Each number is 128 + 24 x the weight over the matrix's rms, rounded and kept within 0 to 255. Layers, rows and columns count from 0. Numbers have three digits each.

# layer 5 MLP up, 1536x256, rms 0.0938, rows 0-191, columns 192-223
110163113102143147136128084118105126117102124126122093110128120098138143116120146143143129123117
117126150076139094106171118142148111160156123096173183124118166119166182108154166097061164110073
142178099093145159136169111139106112151129115157130170141117107132128117132123162092134109109132
123157123101163125116117162131117130126117145111159156165149129163161154120109135129106093115108
115144131123122089168160153166149153154149116133137159129141122094160130118117177124160075089060
141114090130128154127085127120160153109114126095138110084111175143141131136159131130123148111134
102120111135128098119181136099093130119157128108153123122143135118140135071139150108104135120145
116179131077116140103112167127140103131098107140157155096163137118084102150164134126096157137118
101118110124129140156100122120150133140116150135143142158112150082121135089116120133150153115120
121150125127137122134129130140122129118136124129137137133129128122127156102130128133118144119125
133153135102138113125138160141141114093157067097125158120146103099120142138152172162156187120123
103145131119123146148116118127114170141129117135114135131145142128137149150141140127103135120126
147138104128156177147125129140111127098103121149105166077139148117143112128122151125091116090103
125179096134178137158140081100144128143099112125126186136168123105106096171125159041143137145106
122150134142153126168145106172110145131133095158115128130170153130103096146141120118118153149151
117113138143136152153110102134173158062111108159142137084212161127120145138113144091171143125149
176123131125100123126105138106145160132154139127136102136123117102098090136153117118125154123104
128121128133090129122148143096145147142130131112144127131182159141123131125135104132156091111118
141098104117149109145142106143122151157104153160138140109135098119125103128122165130094152073113
104098130132131104140118120170148110118112119136103194131091147111181142131108176091123108172123
136161133098133146110110123159109165152169170131131126166133138106134121116132147138133093133125
092111128135138070116174118162145111112112073131179139179147154125129099152101173136124133115157
161150173109153157143134173136150099152149126156143147130110152132122115116192164107102117122131
135133082113115126101130143125174161146119136137171123149128179106114132142145146132093123130087
072135143094143145102126146113126156137152103114165154147093150096136144140104142124147154112127
128135127115132136137137130159125131127120130150124127131124136132141160112123115101105124122119
142186140100136119153118130109145119089134128176099116127160097128141113119158139086125114108116
128153117149116118144113145131106165109105137122145139082147137101084103162089106110150140122121
096100100115138156143129112166114142161168123133116108122146104139143163139142148113116111080121
147112158109120178095068156110159115192148167111162146135131117121110115135116136114101124141135
128165091100103106108162135144102172124122119116127139168126130114183122114110156127119160137105
154146121147090113106161158142134133086150144113111131078124124118127130092123203158170175133157
072134131113128099099110145104098113116118138122196145130182167155095176173137149069119092123107
073135090099137102170105112148153103072137102166167135117164130146125099130124121112126164071127
111110150116122106140145153147132103155123183124146171134090120203123152098104136122089126123159
145149118100135135139142086084109104117129127140133158122116123104125130122140191137100123100129
130126092131124152135129114154122166130136127132139120163149104115147102117097143125097142134139
118121132134124188145114119086103131108136141113160120130153163123104161130120138115160114084096
144112153078147153143109160119086119127125122128100128122093105118104133133116100121145136106104
166158123109101127146177117107163141168196172119108120110110146174143125091148134177129139126176
117164125131123142168133140175114151126123081134083127105094154082174159141122122143145135093093
151107170098131090142170158168143143125128124158103098088101123149128140087117144129116135160112
100130081131154132130139108137120127149139117166107162072134121113175120097151208157094137135092
130178086096126088120105178136147158136146065165103159095148165113114172100134156099089100117154
122213127147148135143169134129119126139102118152105159114133096150129124129161118132115134134122
087117105105094144136079158148145129124135112142099124113153154146099169160108119115153139083110
091150096137150115114135157143140121124152109100123120166153130119116113135151163091090152132095
080189128109155095138099121135123144124117129131152178127156128099146131096156135118090129152107
125167090109117165107102158131079111152156101132166087123148123109109173147166133148134143058082
163160109109110133106123142114130201089137164116109128117139096087169110107135156110132150131148
143152136119124131142149110132149121128140177106130160087155090109126138087136133150140107159144
112117108147101116141116099145153119108130088137118172116124103117109130156139107098120119126111
125130131083151125112067117132129158110160108132078151110109152106151204136127138153175128084142
113092122133117100133129154121189184110126143124114118172121113137110095089135143080111190071147
147165073107073107117152140136085093112184129129135114152095159165172148142077196127144127119097
146139110133103087161109136133108131149127132135145113161148169135151126119171120112149132147129
135104164112151132202109153157133129111129139177129104107126127160119138065135121113114112090143
140123146128092160143135131138139128119154131138112102126098116111121176102169127096166126124142
119162137122132057170151147164131146116127126124152157114153086126119122129118117115128159140131
132161090106144120132093132154092159122101109088111123157129093089163121129117133132166147116166
126145115125106142090135133142124124136172077116114073095132165130147142117149168103126170102074
146158119159150124113109168088165109121108097122108129135134138127164157161153096115169120115107
148173160108113171099122126129090105081120140154117115147138151147108139148121130109137170136141
129113154112165115153107126144143165155153143162084103143095120134150150153083112120107102112110
187134154130099118192126144165080149162134161168111101136134153145187120066156132138089129137093
096098131063155091102127104137141117109134124118162179082143122091107134125101151116132129070128
155150134076113106147127090187125122133117091110154151115180162154100161093181118077138169107128
133124126128133141132152133150107153110164135155129159146162155158138172117095132144122121117092
138117145117076135147125090101104166152136125112115130136134123120125179122099111125158119130163
121118138137123154140114155128133133142095135107115134128133121137104114122113151104113149115157
118129152134113098149163150171090163094129079157110117104135127137114107111137110141128112148148
115128085114121128161144101131103177117183108123162150102122162134122129092117133139104138109071
147123125129129078148077146123134169118111148194118121088171111085146117109131115135137156125149
092117113118142129097130141144096110153146124123139156174116145138149110158107136135101129100086
131147134153122112128154096116118153179152140162135119163191104104123140087095156124139145113137
102103122141116148154109140115112137117103157141116174091117129142136181134131109089131119130139
139151067113107096145146161166076120174173111130139111111129104089149091107134164119107174114080
138190102065166151144131097100144117095161124147122117120163124150141162132146167133142137105123
138140119134099113138104139116149121128141137129114127105115142113137149111117142134133115092128
115185142129162118115115144105152138138110120131122131159074098083120136140154177108084106159108
144124130118164125122122147154132123161141128129164126133177151127121124124115120132155121129134
078138101122161114159148159088151084155138152189123123088143090110125133106121170156108155129130
139088129069156126131142148190094133137114143094128163139093136164162156119096141083125161153144
121150134108128100151140119138132100138103116150098118108115152168126110129125126103164142155128
121114149117151117116110112111169131120099124137115165142112142121114127125115135128139096110145
107144140098120103118123140152138124089132134116149114121163106131124126132135136131124171119104
113150128128132137126135132096136094168139118148080124150171152124124170135119201122147101096111
088163108140111088155096066101161139139128110140128123125127145097114127109153160097085115109101
103102107107152108148144097125147126122158157144084153137091104121110123106097160109128112097103
137143097163096131111095127119119163138109122142173131130141170140136167137121107128107105127098
115115131112128139138164116119102153128134134170115148132134151105132135160099153143127175108145
128117100140146175132129138170124140102108116114134124092101106138149137127111112119138149122149
149117142118138122120107172116147121155113147121153156159122149119109136137140168100167094118122
109139159117147099134147173122144135106138147129117166119109080115159101106144182086094108109102
110146152086130102143140110089099127082116132147111153120137084129141102083100163124106144105088
143141111144122159134163105094135177124160121154153158103149116101127132127126111151109101127096
128122108139122126121122149150123140144133132158119118150108095123130161106164164110149100112107
114121094142149126129086133120120156150117128167098163150166152140130212144138123105116128119093
170129131133155111179135135126109126145117146163158118155147151089168161103137138120151116148089
120151097132082106105165107131104142144115097118115116154145108110133153161146125103146141137108
152116123119160134159096141179142100129147110159117132080128112178156176131135140132110102107106
091121129071088140100151137138098169122115159151134156095138101073116116082088140089112144101125
117166083120140137158176154124150119131101152202126177104117153105164121146105107102085166103100
128105139117147100132138155134111109114105099138118150132163132106079157106163187061093118100106
119140123126160114116105136159115141111134137158162131121151134125175161106122129100105169112108
121108137124141105137111153170103174119103102139120136152140111111156154087092144132150108107139
120120131129138090127139143139087141130162152177161129142113156126163125113147193131164102128098
139094103107147100165099166104129168137133133150141170167139135100122131117119162088139118119129
152113120124094171135123108118121120107124131155095120152136139163107181149103107144157138116157
097123152121187079186147129104125099142096121179117165151119182149136203147125112113139140143141
119151114121141123159167080114121132125125155140090120119130150131119137121102129145132107142118
153131141080141101117126121105110151122176134165147153121167118137091119090102156091105097127126
122087147142130142121119107128152119143174152173152116137164126108168169146192164081152129066119
126125126128124121127143128129113147121142127143139141116129117123152149123126128121115133117129
136093141102091122143119176114134143115118132147117205121130156131126129122111144128114089128124
107136137108161111133176133153172140096132118137137198160131113174136147125117110102142168152146
162101057090126149124124111119106167128165109126164102125166103117111146122160136153100171142106
117155144123125099122159148163160108116088093108136187118121146130157108075118143141104148139150
116094132061173148160115133124153114110128139121134133123115099141138129127088118080136124108145
118079160103088113117133179131152168142120102121120147091140101145171109167096116115155153129173
150134128139135150119134111121090135132125131141110122151169110127141149151174104132104118094134
137157133087123106124137096130134128135161116122149123152155088115174129095115176102145131130099
132101114090094089149146134126107165128136124137145173095116114126114162091100108053121116182163
131100139129126163092172155160129151129119165112128133138139187095154140123143113115106144118161
099136140111107182102139149112122134132114127132102129150169120102158135121133135131103139096152
124098127111133086170131136180107103130129105114117106093139095199106123115129120141128155144110
153145100127111133126116077116122102164098138185113184143137150166187098135147119115094172100132
148154153129128124136115136112125161132100114153105120141166127133098136133108109115127138148135
124153131119131146141179148118121140090147089153159116131133144140111128104122163135110151123172
112095136102120117134158100151151112136125140121169148147092090129093128114097129136055187123106
099155134119134150148087147096098109095142140117102126129122118126102127133130150109153145123139
054181101131157115123092116107106118131173137139129129177120129130186123116102167039114135151150
126171120114156155165133138127077137096080105145122166131147100105146093111114076136152132103070
141126131112113116163149169165144137120154137179136166130105144173139125097143123125153141137111
101143149145118164139155102135129109088150139139129163137077096104127158112104108116141150120134
133114095135125117170096102151106163128166161132132099113094094094149132122155145121120119082178
151185123146142095162124130123121107096094094164134129116122114126092111097159111101146144147167
103130143126109106169152100139098151155135125147098132170110122116155146117138124111136149113146
161152072122116135147099138121099128172153115131133144114104106145118118111128141104120169128129
098113141121125118151137106151119149137130090137116128125110154161143171196114154129132132101127
132126108143122132169185128126069159107144087136161153127150107118117148131151159104101117119140
114137125135123143143116131105114137098140118161167139109169112141138139105173155127143152119155
127130098145167119150105119150160085112156119106134119147136164127157101090134118145164139122154
139112128071098087112141153148124149148109140155108134115121167117136123109123165122118151125143
110161157111130153132123136167117211121126101107113109143159146110149161127139098119133137126151
155134098139144092164118125155123110130093101150128108119176107166109124140155107123135115109120
112115150133154114116093140132102161107142110114168145103098099116128116155127119134157126109128
102144141121110136110168124118107113137114121090120114153141149134104168129120119140149119122130
111129104143138083148123140085135128106130123093145159146088124140100137102116109111138122102169
131160133114125105106134148121120133143139136113103128131129181127167133098107144142122141113118
128210133148167148176116101088127125111108097148109158119159105118149131112118149127118124126171
116175125130125101132093167127156136145137053156098159142138134145148188117097104136130125147124
106122130087165125132145128113127147127125137161135099127150169116165136112124134136145121110127
106126112084178121116090144124129121116113126162118117101158108104133129171099142104119113089061
134129150107119115148112166126133132126101115124141130088167121106103116105107164129128119146167
113139100119164120151169126145183135129111145146106156134136164102120125144110142113107177135147
116112120128153157167123128134133140109122107116099142126148134142087127147103169104166110117153
145120120140118131118128085134106162101133149112136150108122190128119178086113121143096141141116
085134104147095130117159095112124147117145142111131144116096153137125099138115127157151102140118
096100097093127119134169112128132125137094042115145107132119166132093119134126134102132191138099
151169093105191125149126128117141088147122132150111122126126114163169137101141165119162114100075
135124141118114122121127113130113148093114115128128103145108143133139157128109139116138129138119
112110134141142133114134137098125184121164133140159142136138110111127123135095125140148143111112
120164077141129138133100162160116164159110090134140120079167168154126195111076155138118097118128
123122111145107132128126122100126117144122148134152117118154141104090130101114134097175116123103
128191161132123133196157122122129109122125113196147113139165113097140130118109129106130122084118
079127096123130179118111124111113189126112145140191149135160128081140101123126138140134119124080
121147080102152093129149191160132118115107101126130138094108143166188090179100161129126139136127
042142118124174155149109122128131164135144135116157143165146126091129134127126112140121127118095
133127154118130103113156115110138131149117127116120176125124157164158147102098137141128111100138
161167122100115101099099118133144127123122130110115133154093127114103133100144166136070115155146
130136151123161142167090101147122132130146127158081133112132113152120192096081149117127144146119
099149097120120091109125147132104141094099118102146130140147122176110173088086185123091136116118
146143113117113145113130151148163139112149128105133142131101130159162182140153119131162113088144
131129124158147140119127153125130159128125078089137201150131127110094115153147119092144099132131
150146113136144138149157108124159140151166096166111108146147132143084189081124180106130132119149
149124127106142143125106134118132164067090106133129147110127129098118126130142132096155133140135
125112106106129181139101139105143161102149114103116149068113166072129153150113191105143156125135
112170147124128141126154121148104094139099129160150106136133162184180156091133174119132122165109
085150137120123111165183155115168154096142105123167154110139125157106115125134152112148154100118
122151107094160128115111097105146115126137119140160123107136166154158104136117129160106136064113
080132175131113178143135150144096127154146129150140154118119149106132143157158137112117139094098
104128079121185073143121142109182077127115103165101170098101136123142104130149117105117114130132
130151094084146143123158118124091112116157140145147095146109130143164148078109121155144191148126
116147108127133112146117147177098121119138085132094104109134143143138112092152126121119123114106
133127145111111144116096146134120107105121139128144100125105151118106130115107122124117125082129
131159107103093106171121142164158143067105100145152149094141124142136142124151114091147154133165
112096107128088132150137128146094093101178118101155113127187130086109120116138137117112058056119
107150115104159147163113096143130115125180122143099129143184088145120105119151120117130131122152
089166173141108137111137119108090155129116124169158192150142110090126163109082138087104120111134
152169119101131173107144162121110172123162120155152121133126135116137118128112204148108172108112
078151112126126176132097104098131154108126124131122120151164166127132093140124146142128121114091